config = dict(
    activation='geglu',
    norm_eps=1e-06,
    rope_fraction=1.0,
    qk_norm=False,
    init_std_qkv=0.0279,
    lr_head=0.00633,
    batch_tokens=32768,
)
Each number is 128 + 24 x the weight over its row's rms, rounded and kept within 0 to 255. Layers, rows and columns count from 0. Numbers have three digits each. The size before them is the row's rms in percent of the matrix's.

# up: layer 8 MLP up, 512x192, rms 0.184, rows 204-270, columns 64-127
# down: layer 8 MLP down (transposed), 512x192, rms 0.173, rows 204-270, columns 64-127
# gate: layer 8 MLP gate, 512x192, rms 0.176, rows 205-270, columns 64-127
up204 101:106090168145154121132153102155137107131117120136161127164135121119182174173187129157134119123111188151181119118175158112134095103092143152117129154109130106125105169164148129119155127162076126
down204 101:112141137152159112088122095132079103134106156142108109137104113143103129129103176150131158121145124167151109133145124109145128168107146159142181125118146134081167122143125128118139144143112135
gate205 108:072123134119182104155130135106123112153132127065159133117136129099155140157109130123176102120126097113170127127109142146166137137149122147129148149176114122089085105136136130117148179157106130
up205 106:147150134139149113104151099104106139158095114131128127151120134140094119137078101150138154104116089148135128133136146148171101125133128116141097114140113164123104153156116173097133093156138174
down205 109:108095113139121111112160109152145182141094148114094107123157151150135116114118110125107148072098116160133154122148111101116131117110145119156114101148092143161132156138133131137090124165111200
gate206 112:135103130142082107158104138130141141099113175093146114117090127156169106132092140162066168144146093148164112116107075100096209131139128154105130100128132103129172139135129102127171124085108141
up206 103:140213111121136122130138086088143123160144126125101145148144150104139103121181120142128112120134112123101094128136132135094105154079125145144095149161114138088112158115150138147135151111153081
down206 102:121146165137134168109118119108168108110148138133105124133133101101118142093123158142119081143116158184131172134085119157142098100127098115138109120123095104137120111156098189147134141117138143
gate207 097:097117143080103111118164116118130152136113135114118144097140127094068119100098159129136128131096160130130126099152106111122133100132125109125140124117118118120108129119167130145159133160136138
up207 098:120145111158109189173162133142122141126165116116099072149130116077096102118119124155090125138143143140126080138150067107134105154108162103119136113119168096140152096157115164154092136113138129
down207 104:166180140135105117115167084145116169119143131130138127156107141131098132129131105076147143136089112101102155148139115134151142110117108125165178168112116149113150160135112144124107152119156098
gate208 096:161131092143123146139090147110074114168110164118119166158142183111135127090116121140128154092106142126151168163144142132156115141172105110132124141111142123114145091104102154117142114099099121
up208 102:116102119185065101103096150131166100102132106082132114112106137133117097139152141126143129137124127147082115184118148097146088137099149118095149102120166138110097142153114133131182117167129141
down208 104:154152091099129134131159142131094098138105117115146153115121131133144140099113163123111106159105126150100116130132129113094096146129120150122142136092158130139137139081151144138132120119138127
gate209 107:103156088150131122149117107127108160065086146145093091142127080161101140102143178136144127112122168117128123128146118187162114161121185111158111130105131127114119136165140144110106151154119104
up209 105:140090121113127123093133112128109108158106117109178102190116135149057126147107154112128103129111151073109135147130112126119151110132133133103122104119163090101133111138142142157092133104132099
down209 103:154144159115146119169122158111150125116112133174129134114131100155138119097134182100135139144162146108138124107170120143086112118118146106177137107149162138143110090121140177110133098156084139
gate210 091:135165140143156131167131112098154143175111121175132144171112123143121096152130093128122136148117127124150148136128096123156165128124142153111110159102126130114150131106129124133138126088135105
up210 104:119142141083131166095169102147125134134118148157173124137133158171115130167163135146174125160159123162091152132139108127127068133154082139093151115102143122154135161105088104103116070120134111
down210 096:092118121142128117132096108152161149102193114128099107133067134114125112124138099086126083090094133148142142156136144122151135155114170155087167131115137108143149122132157089166101115120136111
gate211 104:114138087112129105131089148131126120099119131107141125118102146079128157132137154107107119172130107125114100131198089170112114132114153145152111123169123061111129133133172149137108124101105131
up211 088:155110149096147095171154148118150105132119102141082130167105125143114139087113076195136130097124137107142082147114089106152185116181149115106142134125125133149101122156143136151128109113151115
down211 091:151132124132087121176132151094125147155131093135112137188126159114134139094122112158152129134153143138121137162100140128110104144167114110074168115136149102107131112099116125135117172088130151
gate212 102:102081107144092121121153113140114175111142137150128093141103154126194104131141101110142122162140134138152098100123125087115074133115146124137147124185082121118142112144169133085144143129146104
up212 104:110139125135117107160117130078081115121125125141153129159093128150173108113118133127145048174146110132171121133078100107152091124114150130131174118149120141110125112126147165097139161131127148
down212 102:129158091171156167096138137116122156133151201124117149081113119129181110185141111092134170125141132076085103097162138156111133170103111151134108104127154114139124148131107128119155117144129117
gate213 092:126168109111095090140117138146087145183122106103169158127159159100133085095139124181141127121117112116148155147072136119141153137123113116130131142111150114095147116146110113200099145104131070
up213 113:142144125114138119179130141194105125137166062141132136141163139130126126114145146139128118137183147143123153129096122171119148163097087127163136150085144121104083174077137102128113092125146078
down213 090:120150128113104133105135120144125093142127168118158133156126137090153114150104135128088128130098156138158105108128124127165148073126165129126150156095145147144133086107144159132142123108100164
gate214 097:110139123131149085129152080122067156163068171124109128139122132136175139160129112118124118164144154102160113175101132136177180138091109144146146144159105116125153140116078144108164124082129126
up214 099:128130149126151121156111107096133120153127112118122128141156120125135112114133127088165089131185145132119131100177132140122123120145136105115176104111144167133186147123139112103116144122106117
down214 089:179124123120129133109087099151085134111089146112111104135117133129132121098144152125117160127095146096156169104116174090140142165158138124128122129170133116124127156126133126121109137129124089
gate215 091:126073144134148086156121119098140127163113082146143149105108121152141135160134140099101121084136114106136162165137143134150124132087125111123181139140142108097125168142132148158104106143160124
up215 091:154143156113131144093146151123137129128147152112148158113077119124093142160135152159072115133148116138131139110124134116120092141112130159088114137091089182128136156137163110137155165125119100
down215 097:143159111126120103117162087122124126153126152162141123100142148150180178155127084132098158108169104120162138136109126155136133113133170086087158131097134118123141094136134206110086116129147121
gate216 091:123094135131123109134206098136152088110121150112181175126093165137115117154111160120159127132097135138119140109146168079088137060144107171106131131094108087184134109140165127110125145153124109
up216 097:166121117144147117102151143136135088132126124114118198139120156115114091151093129115159133110147129151117119111164160068115101143174074152091114133086110140139140083131138093090099142169109087
down216 098:098141145090092110136160125119115086106110129126136100145140102131111104115129117139105135106177152106150120130138138120137141145116159161129109145117096103119102154103145166122152164137100173
gate217 104:145155160129126100109159109089141126106166122131106116135140138130139104175152092145144117144108108164175119128159141123093130118161130168119166125080156121122153149140104176136129104157187133
up217 099:112132083157115128138111137097104121139125124106131140132168090149109148109138186111142148117107190103113145147128118133181099117108107110120107157164147123143109097145106117119137150118103068
down217 103:078142111144136080140102158168131142097124176156121172114138130137152127121116099156116154106136119121116186086110137132145123129096140111150090108143127157155131129118145096104125154112133140
gate218 108:119120155142125094115122145122151045148137119146149131131145160112132131122149082110166118126107099125131127099088113133092161129116159130150137147083085108158113122087135065094128141167089154
up218 110:104114079097084108136122114146154114125116155145190129109113113188088148140189118158107117108130140132135153150100120139112157137121124118121147149098087139114143135141123095111130121113106108
down218 105:081092103107150107084106114105124142134133143131104104147111150124146126145155154138144113132149128171094146101112123146161103143087146166117096132114105115096130138134146095132136127147106095
gate219 106:162160160063137136150148128115132144124139113175140139132163146165122159119105132100080116142145115104111103162172093138130153121132144106168144124152125133112155134099151132117111130127143118
up219 108:150144147127107133149083182154101138106109156123142122142126172082107109084091124156111138147126105144150136118108121142125138126100160111084118138138088095094149165092185125087083123114087154
down219 100:119136112129111118165127129153100121091171160124081142128128170078154123092165122158176150119143118102117122147140119138136130143146121133146188168079123114128114114097116098171129111107121163
gate220 097:157108145147080121148073155096136141131143158167126127136105131137128180126135122103108165106116138099126131110113110142127106106147108109200116114098143167144143131102092134119110129139127104
up220 097:152145089135126127089121127099115108118143125115150175119093106196138089120120112119153151141138099127121128122132124122123129113176139145157140131131135141176124162116093096157079172111130121
down220 094:178148090043120094183121120109118133125107135194119122119123111143158130101120101110159172080133135135110183096120135169125153113074155159118102135136146144108149160133105130101149111139155154
gate221 108:136128149106095133111132083140104107141136145136176094089130116094143125129107138106129106146131141126183078106107077107120172122120159144159141123090064146131113120150124121103130114131133146
up221 104:152090141105105147114170151072109186156117145105148110148146123164136077125162172117160122133087086089079140150147144169130110123110091125149119095142150084085167125170137121120099161114151110
down221 109:128158105177119149127113167154142135080118104109094088112124164153187146119117121192134134162111085128115073111119103103134123123134152144135132073125126142154139103135124129149139164145090090
gate222 102:133175129156129154155109124148159141118141163114138083107104115164136091120120079174112121109125102084131126172095177138115129123128155146124096162144111137123098170101146147114142154140096107
up222 103:107129158059135143100127125104104143105119098109146114089159163136103173098100181162143101118123160132124109101137108145121092123152089145115157103105129150122111077126149108177127138151108131
down222 101:143139098153148156109152141153129142161106106146085089131128120132148153135101156119110177139123130079126158149137141127122146092138153088128149085134133117183116124089148121119120168126102132
gate223 090:123135088136144119104146112109167122123125114081138145119096133134153101110144131108107180135169102127126129131134139137174101140147101142121138112166164145129101109122181139094126169089120153
up223 095:161142138112129138083172136148131108138114114120147145138087102105126117115082149118109148120116115114129135085123152138112121116115100135135128084057093131100133162136136208163166113164157092
down223 098:132132125164113159147148099086108130092085119106128136147135114120146097118106130153153137132109130172148143136161138122098125141143157106128151128167154102148142128166127157125139137113110114
gate224 101:092135137135108161147122077139202156113140131119156114083130108093142133127144095099077136170136155143108100141117122177137132163125098156133134110150130132146140159080132151112142127133154137
up224 102:132097132171124135123128139144152123111142146092178111135154155133128117060134117143135150138142123113145152124163119141116130111115135121163125108095136114125189147093124093133146147140122112
down224 100:118170129090184129137166145071114111119116151091115096109171148122097096123108107122150142102138152085142136102142086153128108108144152127125090105144131102141119077141144125128137151087114146
gate225 101:093083110138149170107101091153114149137120140126163120105107139127159122114096163121103123126164102125144161095137100119167100145157117122105153150169120142129138120115148113076158147141133109
up225 105:117177069162095135107124168158133087121122073149088105119142108136098109161121137132127148117107132152143164146115142120123069136127131141159115136143129137107097114135106116129107122142138121
down225 103:112111148129114151144107087135137129137117150177096135136143113108140120102157100130105129113156131116162139124116139136149161096122154083097149134151168136126147149172113158152122109121126120
gate226 102:133130134108091172160112112153128115135151147109113195156082101151176130125117179127140094140118122153144088142108141092160123161131075154141143114099147150142106144121130151104120109144106101
up226 106:164160114121110136137110152147098100113080101127114183154141100172151139090109158147167122086114141120137110132137115130144138160148144111066132146101113135125141111116164156111110129154115131
down226 104:134122127101128118137080088191100113118123113102161167163142139171104136147128103124144087132093135150149113119151169080137117110140141143125153157133121131122130120095086130124114134135129121
gate227 107:127097113139100116135100134110144118113123127120091107100116158140153123090152119127158152127149151142094122150118137161116061109090111156144126152130150114168123110129108148082096186088124164
up227 105:152123152114183144121154122125145137129122135163103142153165097098117131137133173126150133130168098163162117117121145129157125120160131139152158111142103118085092104106131187150111119086198081
down227 103:117122126141147095112134118156136113142100134127104156107177117164156145145130128120151146083106140116178062104134123098167178098097107158135134143153158128114130107151115126136110163106116111
gate228 102:145154160172113126125143148123131140131138095111125123101132107168154118120122145103152106070116099145115170149111110162118143126141164105155107139128135119152130173117124127089121124091148179
up228 097:153112107150108123145111124132145132090111170088143113133178094101091137135122106137131157184150140127127125136122152116137101135132106133138142136139115122113083142131128101138140077164123108
down228 101:130115109141137076100109148126116109105087183134130130136158162143156127141144120109079136173152124100158118127158166171152110158099124097152133127132141112140129137157087175105137141170095102
gate229 099:122128154117115132182111106121149152151173103103105129093134099143199104145129165118101164119169112179142099091142132135173101137118116156114150132119138104119166142154108136133128142116128119
up229 099:151134100132169112094128138099150132148144150138124141138145129174097129131122128125125101092141144084138129142106152127123162111141097126127078164126128132080067133117165136115117140145096165
down229 099:134148090152114121107133110091091161106149115116091110177126147113135110156149110067131148120124134114113117172139122101134140110104156145100134099143152119132104119148129115140124151117141128
gate230 111:149103075182081149132125115112143136164173107126114162114125088140130091090117118145166150128122153119108148124158109134133140132122138121092136107118111140155139159082114134156111144133156088
up230 114:109136127142136140121138155145146107106128137119155130143075158146146092148152153108131146079135094156120090152123132141107080150089126109173159099132135115117133118121112099129134134152139163
down230 103:153113119122121130141100144116114137118122111111122120078170100111123141162129124103100168169111104099106153104128128124154105135132114127155098171140084110145089162133138146137114133151093113
gate231 089:138132158137105127142123125074110117141127135085126142092087117122141136124131083147131175150161183113135128137147131127116139183084162119165124137153125144128105163100152146158104073168102080
up231 092:151133146131113126094122138126126181133144137118141147121127132134126129128158098084149131125168078124151118125118109129102104137102073110109110130121103123157165139094144143130149125126176157
down231 093:140124060140158140091134098152156114138148122131129092114103098113156100183141115108100109130171104162110135136126124119140143150104123061132115124124140148129151128137103141143131141108116149
gate232 107:103148131118125134121125111126145141152161103129144128103098097133118133071176190092089122117163138135133146112091127121077140100112140136107129120138133132187132115113100156122139139138128112
up232 104:133110148118128136147122146125110121163129158117167138134206145109157146169103171090162158111106079118112102098161108107144152134151120151156143121156134110137148108103105136122131131115169131
down232 097:083093187156149121116150134095140158074141083103126128137074104160179078127165154124137077137153180160155140159145122094111097102122152099116113123128120140146121142137129113145129144130096147
gate233 095:140111132163109156073121109134109129093142152141095168122117133116119153133143143100126131139102142076150104105153173112172113161144120180113102118137149113138147163106149107177100143087160137
up233 095:174118126120126107109114158123131140157141142127121136099105085105144101134098147089118144134100134093110092134105114142140115146169117115128162157087162096184117130128126154123106122110136151
down233 097:108115119119127144103164128132097121113154190089127150163128139122117122136173129174119127144124135132074129118145145152112127138114132122078159142149161153121129116137142104122114155116112129
gate234 105:148190130129112168129147180159106136121120104161121138139108158138108138118125203118128117107160144187136148172114113134128115167107113085138078092120114124116137153158169073136155115153151135
up234 117:132106123150138095158149080119154138130155119156153106118147120090082086131094123137120114123110129161129116116107134130144159094153146126123129165127164138169091163147143180147144093152054141
down234 104:101100165121147111119155097118127091120170166123150146148146146127093146132152113180112118116113188105097143102130086124123146109140094120114121155110135118131128128104082153150167154113105139
gate235 109:150097119132132146140136146161122101122161086078129129108110081096138095110090137129108143142141094131117115108119136117096168114065133115150157124112133107117138147158121111120160151169091154
up235 101:131114150115118116129123154152119093131119123134150120098148117089100185134135139137100153142070074119091112122098132125132108108094103122124184123144148117165104133171121147117113148145130141
down235 097:117158077153166100126114129132142103133120099150138108130077130111113124128116158149150106109126121106141103104086110107161102089101137126096116083136073125142177167100127132139088128085132100
gate236 099:128138147137155145145129120096123154090136093099114144136137129140132115138134102122107149110148116105131163169102159153106150170108164146088130062164129111122092139096125139113100121119112104
up236 103:125105141104131096134131099123182147142138119122128149145142139129109091158133143139092098110130108131111121116101110096135099108137144133168093121132140145146168126127129186109165132141114141
down236 097:123123091112160125150183153185129136105157125168163150142123155119153171152124080144107145149133152116116120105131145149129116142150122112143130113102135118145144088174083128123074177140100080
gate237 111:139155148121065125161153130118167112119140089152123138091163097162135154125121124165097099143140132173142159137117118125162119143149141100123105128107143102134093145133129124098132147143142141
up237 109:130118142130199170112140138097113146135116188120126111137134141096128120090126099130159153119149148140158113146120121120120109108113139184173106133155159135109161162153117176163107126139103095
down237 096:113109128137110095128116165122114146125145146165077098134103162162134125144116170142130160149154098134138126120131145170135086152139145168085105141109180146115128119124137117136169114130099129
gate238 095:075137137127095135151140152128142123151124158088140151144107147124168166118112137139180154157142153102159123177197183126145101134127126097124068143131146185130131139126121142095116112134106168
up238 094:098178151135142093119132128123130080091119155104129097113083104111133114086134147160153116136128195113113133145151127102097107116122132137124134132125151118136086158099112103118137121124153115
down238 098:142173178115118156129148120127118157146141113103187126128088140140127158113122108134119120117121115110122112113052131128135138140113149135110126149112173118153139139079089121134164072133104104
gate239 098:109122117117128122177114133132096091129124136180156111117149086154116116104149139131139157148138114099139181120143155107110108147126115075127125141098141096095111092156097124131131076124149110
up239 102:127085068113114110129120131147143101130114122133133114130144159172130126140110137147186122160120149118136118107135111151098153110144101127147140115167096144152119167077126140107116105163131106
down239 103:137102130084134123174117126165144146112126129106150111111146105137124115119097135116155132122109164080109103134144125152157127147117135113126150126116104102095148171130146107128120143144122132
gate240 106:165106158156106106164169118137174148062166164136140142152154105093147132148149137166165135142141155115105114153128100147181109158107119137121162154123126125138121146153154159120122161107128127
up240 105:074153060100114110153123120150127120119131140092126150138097130133132104088140121115142163143117095155123172128111135103106105146166124139121110143142097127129130103087138128143110110158123114
down240 112:129112136124181170138129104158125183127136096145142100122161157145110157128138127153167092133185096110116112122098152115145103136126142124081201118113092161123117102158120125113136142145158122
gate241 097:136106101114124109187086167113125111103126135095107122139149136137159113156130119135149144118105072114095114128139133100142107176108161100127116134113173150129152122151137116106147155086095168
up241 098:088116141157146143141106188115155130157168094146130113112128138128176118107123133159148138102132098120143121122110100092153121143147142154127153105102135149090143104104156160112118150169134120
down241 104:126128099163105133109142089135105151108152121168114124121124131084120150103108108122130099164139098171125170127154135075176151140178167156071103094131115117127107150111139118142155135117115126
gate242 110:156103131166090138111083161144095100111121154132152087119124139110139132112095129129082145149149180099166106167072126126134140138118181108172112148121057117156138127124146149140105139126130122
up242 099:119141146117096124145087142136134094145123138136133076147124116142125098137094136100144107113092127123108133135116099077131148134169127119115140125086134107158145100097120108142162108125078166
down242 098:147137085137126177123108088090109114115113095111121140139106072128139103137110117142121168131165149126128143096125139135130145128115117155140164125156149133101144176133157142075076130117133110
gate243 098:109123169123145140141136140103067098141089134111116130157098123121161113127139101118121123158147132068131089142110171135130109152152145142133124169115126118139139178134129116104104134095133110
up243 100:119137114141129107113161071120162119136125113134153043124142153134117118113144114123128157114093144105114103141154099165166149149145084150134134148108121152126126141115116121126136168160148106
down243 100:127121136139086122111119126114118138156122117103132173174114112104113097097104097171108083101111092125113177134144181141121112136149104091146113146130149137152148131125120144127089147106146119
gate244 097:133182161159132130084103118114112123132134130107102124111122116131158077114128159142129124112145111129159160119144142201192101166119179119123140102135141092140100100108148183085150108138101141
up244 088:135126160092144107103159151113122150150147111146149095123097096155125131156157148112155142101093136150140151110127108142082113116104143127112152098153149149126156109091099135133105063101182116
down244 097:161160100135127135142115159193121185148110138148115130120091115113150124103148098142178102086132127107102156125074112142134141129090115125142125111107125153110122120111151132142132114126142129
gate245 097:110155092152126126127156147125112110150173106102167103147109087117096070126118133166131109128158128105114122136126101128127117124107139067109128150147132122093119155155151098100159130126142153
up245 084:093132146151146136095156073105108094170107116121133131133124093133158092198145126142139087124101145111113116126152095117154120116140154150135102125118112163123093116140068122104116121168102158
down245 102:156129130162129143110147107089136116119136143126134169098164131110114113153110123125104108104126102110122129125163140131123114107109168122177128129196109131074143177112117136138155066081071142
gate246 094:139090084119121148075162101108119119143118138151128135111113105120144106125105113152102079123162060147105101093147155133117111165108133122091137114122159137171105114122094112148111177138116148
up246 103:105123131117155088104118103123150145125088124114104129139101105117075157090105148177115114131154117130149115150151145089090116129113095158144144141156117116135127138139130148126095139116106115
down246 106:130131130128130080120091123093112133137102119163092131124122138151156120109110163120111131127115121109147138134166106132137088134125157175128133155130123114156157109091131135128148107113193155
gate247 100:134150121132102127136114101156097145121168124136092105121135150090154079130110139118154133130100182154115126147115134154150106165164087095121162091114119128086128084094167120093124145097146160
up247 100:109123115135156137131150158139124139118124129114169112119157109074078123151111139128130120129112122089167131163123142129109158090112132079150135141151101128140129151144076087134102166099138171
down247 097:131129161134117067116167131108137134110151167119156132151112173161163150148163094165120163152108145146156123166117089132095126153158139121127129101135155142123108088111155147074112104160069108
gate248 102:103090136126119187135103128090112128159110125168144099106094134142122120136149174107121120160134150122144102147146139115118115154105133145133130101095115189128126109091074102136119130080102133
up248 102:128145101099148141105145142147084105103142139102094124076116125129112111159127117153091130144110123153110146144115118152134119117128103108170137102156093133149152115124142125145120097163120132
down248 096:132133140123180109146147132133068163114131150139165112107108122103115140136169149129151086099145170115118129100138095074123144149129135087100133137095133102113178143100147140150114165149135147
gate249 093:134122051154192118132128122100112165114163165139148156161063140108114089109124120125134123117114145170120151130105120115153146095118123125144086097150129156124115141113124107094147133128157141
up249 090:143126113136141115099130132150139112106158113104105170118159105108096111129118146125114114166148118156126173085152134169117111122143089121161168123168159121132104137133132095122107108112145128
down249 093:161134095113137126115146080145143112116114092133084161092099156123175100109146111151124144173114091120107143160119097088144111172106169135140146109106167110119118115136097089120121125150107167
gate250 095:172127091133140111113107138120134174101106057132159105107117126083149107089132159135135105156120151080151150139169090117123112117117133122163123108180129133141146107173149131119104120100107140
up250 101:150158098112166175135112135119133130132104129160162111148125123132149121108095129113119163113113107132143095156116145153109109119114118109134183178088092103134133172152127122124149112116092129
down250 107:134088128152172116129110140100130129112077121108138102132149119109129127104111132102156137146121147138142164083126156130127104110097128126127146129146087136125109125145178089090148087134093101
gate251 095:187160101131111108074105121107101165124134097150119143122126136136160131175085151111146101129121132118133106140103147208092122137103132148143128137155153145146101178142167092111112109121121147
up251 097:077150193133100123156127156119092110129096158125157137154100115178110166120123150124097143101135136160105128052136168092121128127111133134110149108144137126129150135089146171111138152139125178
down251 097:055157165158095156138103124131111102112123153114090128135105171118171124120157121130130099126160111157135165149115153200098194085100146152148135097123105101128110146127096103153097116118187079
gate252 103:126140132143135100121110166138141136153129098155146152112116104104105138115108149131123109146090139112126100138130154136135108117083152109119087180144128113117144145094155149137080131123126128
up252 095:121071124142123123152130103102111117098136104131146122139096085143133133080127102110136099113135096135170135128146114122128108134147097099095137152177107163123126040108127142087119098151167120
down252 100:148103109117079130118134124159142132101151139094125068100130127147162127141155144164153139119120144116125159143115139098129133109151135171101143084094117082095103146129129132159085132114114139
gate253 091:136101128129131120148151101147164115098108118150112088157100152105094156108105163088113168154108065138112115140136140155087117133107100121136160099110168101150145129090158117122091127178098167
up253 098:168126139170101097131085123096157093136111127150107133139131128151113181127168122100132142128074143156099154122104096159120168146063122100134142138094113125127126154087163138156157137146130147
down253 098:103137138132112154137174108107106130107096112130131139101125083132120090121114121145149059080148117102101144100169135128140117103128136164153171117146105138115195126137098136148137146122138147
gate254 103:122117134122166130144144097122159158128125151165129171119135129122161145086146133104180156106104154125141142156132156124121115115133171136134132142091132096128130127116131126110092087099117095
up254 097:142122157132122113107137138135083172177156078136073160152157105120130086141124117128118124164155077115130148116115116126163109116134115137101114096107145133121161157097139119148159074140148118
down254 098:109072113130125112114157103113163121095091160126158168141141134156087105132147164129150134121089177130114115099136123163106108073145155149118147146100136109143131121109134078130091107092127130
gate255 095:137116122115112107148136154133123091128171105113107117114119140142160086191150132118191167165123145137114120162117129101145162103151114129128077121140159115135121110175065112108129082118099128
up255 096:110114116144150124118102091092134151118141145123136100138146137147129119134118126176123143152106114107137109129166112144119157156150131127117136137119110168098131157147119139138120103096168164
down255 098:159125118111122106159127138093116139103078088131088127187175121096137121102143146114129080123163146096135120166176110173093122098147127114116136115118136102127150130104162123131116100131141154
gate256 092:102129118161123143108141148092153125133076075143076122108122115115148149088134123135080130080122138098103114168112127133131122110127120158122169123125101110143112138094110123115116104130112117
up256 090:097155141136078147111135125119141147114109149145100096158105114134153158132151112096114155118081143138092142099116114125106114108117156155145167141125127109133112132165101123105112117125084137
down256 093:113092150069158121118083122142134150138158146087120116105127161154148133105149154162114153125099139129170134161184117161110114097175097153156118143106148138105133159095133136139146136114139179
gate257 112:115139124145139108134099129135120136117137107121118128157149118177123085118064128114171109158128056117124138126179165147116096136123104108149133175134123117121123155191155108155128142087123088
up257 103:102089085182154128131134144126159140078140144144092156113104129122108148172172140096110098094137140139142140138117191170146114114130145167137112114129146165117111106154101170133136126175135132
down257 101:102083141083136132123145105104116204167103134123125087128146128119112130106098112112140149110147192138129103090154081149124156112120083149097135197136152110139079123110124135116108097167133154
gate258 100:126134120146155153095134102141177110125098119115106120129167107101131141110115127148111149158173130135117117080115147100145141122146096093145147158141123140116130137121090146083139140141175129
up258 106:096175139103147135103143103105116138092111132123113132140139123147129137143126124125096120181120103098121132113146113137103165123132073135160146166109139143127119111138072146123120128158112130
down258 103:101116113151139064130118163133150055140119130105112165124131112105129108150104136135138170104145154154096180143117071104127121108129133116107100122109137123140129116138134148120127134124135157
gate259 100:149092143142159114125071119108144125110137128129146138135114153116152136167118121099119109125165095131142130103129124112167132163126108117174097167159125164155124130128102113124131106142148125
up259 097:136121139110133171146145080158107089097121124157170120115101083078122123143134105141102132156126106125089132074142128117105105150152180141107121142133124088159114109145134069126128138109083093
down259 097:140154121144116121148128096157104100156134097112113141135100163124153159122113121152187127164111102140139132161092122123132202152154158158135146150105123138139164152152165127166137100128139147
gate260 095:105111118138102141132157156150163078096141131107154129153187141130145103116102139114171142146172110113163102187079139133153118168178159115139132140113080105110158128128114152107116142113123164
up260 095:119132131129137149115098132108126158120170098133157132152121088131154109151139112137134090162111099093143157117139092124121133145121125168105108129112136122098112130118157077116164174133170104
down260 107:123130111119126147164090118087179115123139099114119128154124112160150157133150127082095111137099131072090140133132170145153116094123078113099159128184124099171163134132116082130136137128124137
gate261 097:177111147155155125138172140123121115167157182137127111159140171122152111126138140113136133125099147159143120160107142115075164149132130142117089189124159129107134154126148122131092107152118126
up261 102:135133132146122169156108142126143119100108132117126168098139125105105120141163104111130121154133133123084159108162120126159177133091125104143105108094106108146117109133089108120180115108099132
down261 097:147164109120116115158149138096133129148117163152168083139162170142095150110123142113116155166099138119126101108155136132112120110158077143109105126136083131104097133091083132152114160119134184
gate262 100:112126115123139139160117141147133125155148139123156141135153156130104140115093100135101140165132134130103132148145120090159157142162065084124151156123144152103109089118154117114133088108081164
up262 104:119125133108093146059129125080134146144109146134106104111097114093092123178087146102114095094132125080121165114110124141137084123131164149136135098143158088147145103091159126126115180119129118
down262 112:152147150131081150111156160158140146118145103123128103118137092160121130164125129118123104122164108159139155123164122178165149156153147116094115161118124112161101099159172149131134117142134153
gate263 102:145114157111120127150122115118066128158191126149088135101134145117138131137134130123083151127134120106156102144169098122150162123115067090117091109121161121135180139121120159153091129105111156
up263 103:102125166091142157102111132121140097154094120135102083116101134124166101113122116156133126137141093162152135121132160113166096160168170146100144121137119102130151110120141114135144121103110108
down263 101:101126128106104141108112143178188138100086112149140125162104114154104121163117136122098127135106114159164157100095114127120148083108118081136150134119123129103143122133137112158119154162109134
gate264 092:118159101136143155117122113111141147099135155128144126089134120125142166134138115128143154100124132079113145115169153115108173136170111182154136148124140150129140094066114116139159077138099124
up264 096:155125187111120119152112157085067118068136127129099133118134135108137129129138166122121140174142128096105119148103116137113100139136153128126148150153127140123117166176179121123119103163122129
down264 091:065106110130107105142146146129131149145124119123113136120109105159131145105143112076154125109126120121069123103128137158109146173134095184127127097123147126126123087114114125128117117096167117
gate265 100:115096123143154111116148154095153128095124134086170105145126148141154095146164133084131115109163141136102093159098084154166124103173127140112135109126128149122102173106091092132141146104114142
up265 098:161104125100134148085093110119109144128170110125116113139111146137098171101110169167116145132136120097128105110145117161079147135159141059119107089113114066118163083117110154106158114103104119
down265 100:130149143123146152147166147101159133109152068105168135143099131168126094116146174140154135163147139121163111168158116126142123108116151141096190122145087149104158100100090144142103147112116117
gate266 094:140142150123107145122123166109121138160103129086086111120119121134151144098116128124117154117109170091097135132129124117146152096159166085178091097185138144128130147144156116142145095116139109
up266 097:098116146134103111097108145152132199141128119129124125148147109105106135116119078143134112132164146162129152119117074141111132146140147148098120187090119139164120140165106140126144149124084104
down266 098:149164123144096101100148143182127160125151144138123144108135156166092116146168090142125121156101153161128099103134172112138148119090157171096122126086114113128142093093111114117148129125142138
gate267 099:087093126169110124108169172149087112118136155098174126136112161115165148093137160092124144146168092130152133145132132138133125131103180102076109101142163135121109120100121140129110114128156180
up267 099:123152146136155126078155139117122146134084122133114149162097098117127097132149092163135165083118135119134182158097130158141125126129128090168139109126116145136122139119122104167137132153175110
down267 103:154147135150112153105131147112156167118134132110094135129116101143178104086114106113136100102123157128112163146086147115093147135116143127135141124143115092135135162086124127135120138131151167
gate268 111:131126131134124140156159104132147163143183162095063149134146119112152118124151175166134131118165128148123126146122149129118141143127137144103143152094113169163133150098099130146125124168129156
up268 108:146122146128112153158153118153134159131138173123076160107098118111135077122154155175127163136156116145117140132154152142141150112102140128125136133103119145129132142129131088173125139137123130
down268 111:121137109195167126124086145110153125122117132062096127096116138132147146131097123147087138137126123127139132118143162147181158159135152146112154136141105131108127108114153122141121177087144160
gate269 095:121150132118133099145082133144164099150083151138078113135132124078127128163101119141136117126118120143118136111128121112135100123164094118112096159128131124130121150159131098114140147122150147
up269 091:131119108139123110123120138117171114152131157158056147088135128146115145115132111126158131122095119093122134135105117128174141130150120124134096070131130116114113194137127121104170111059144142
down269 099:147128118119110168099091100169090127159106111124114157131085129137136123115106107142106144102128085086086170108133140118117121115145157088099122112138181098075118117144151111065141115159161094
gate270 103:119143100120107147129119138095141112109144125138133106160105083132118185145118157144135104141132195132149116132116132130151116092181089114132094154100147129137106129153155139168157114123115094
up270 101:134141108120102146162134141076177130154136137118169088158132115181156133132139136140111143122120154096117089129091108107155133100099224103153127132115142128166103135101108116103138143119136122
down270 104:156136134109110165145091140113099096145162141116184136149124087107092130200125143150109069150110134135137156095124141147111108068103087105097132119127139142173145124152108151154098106106132123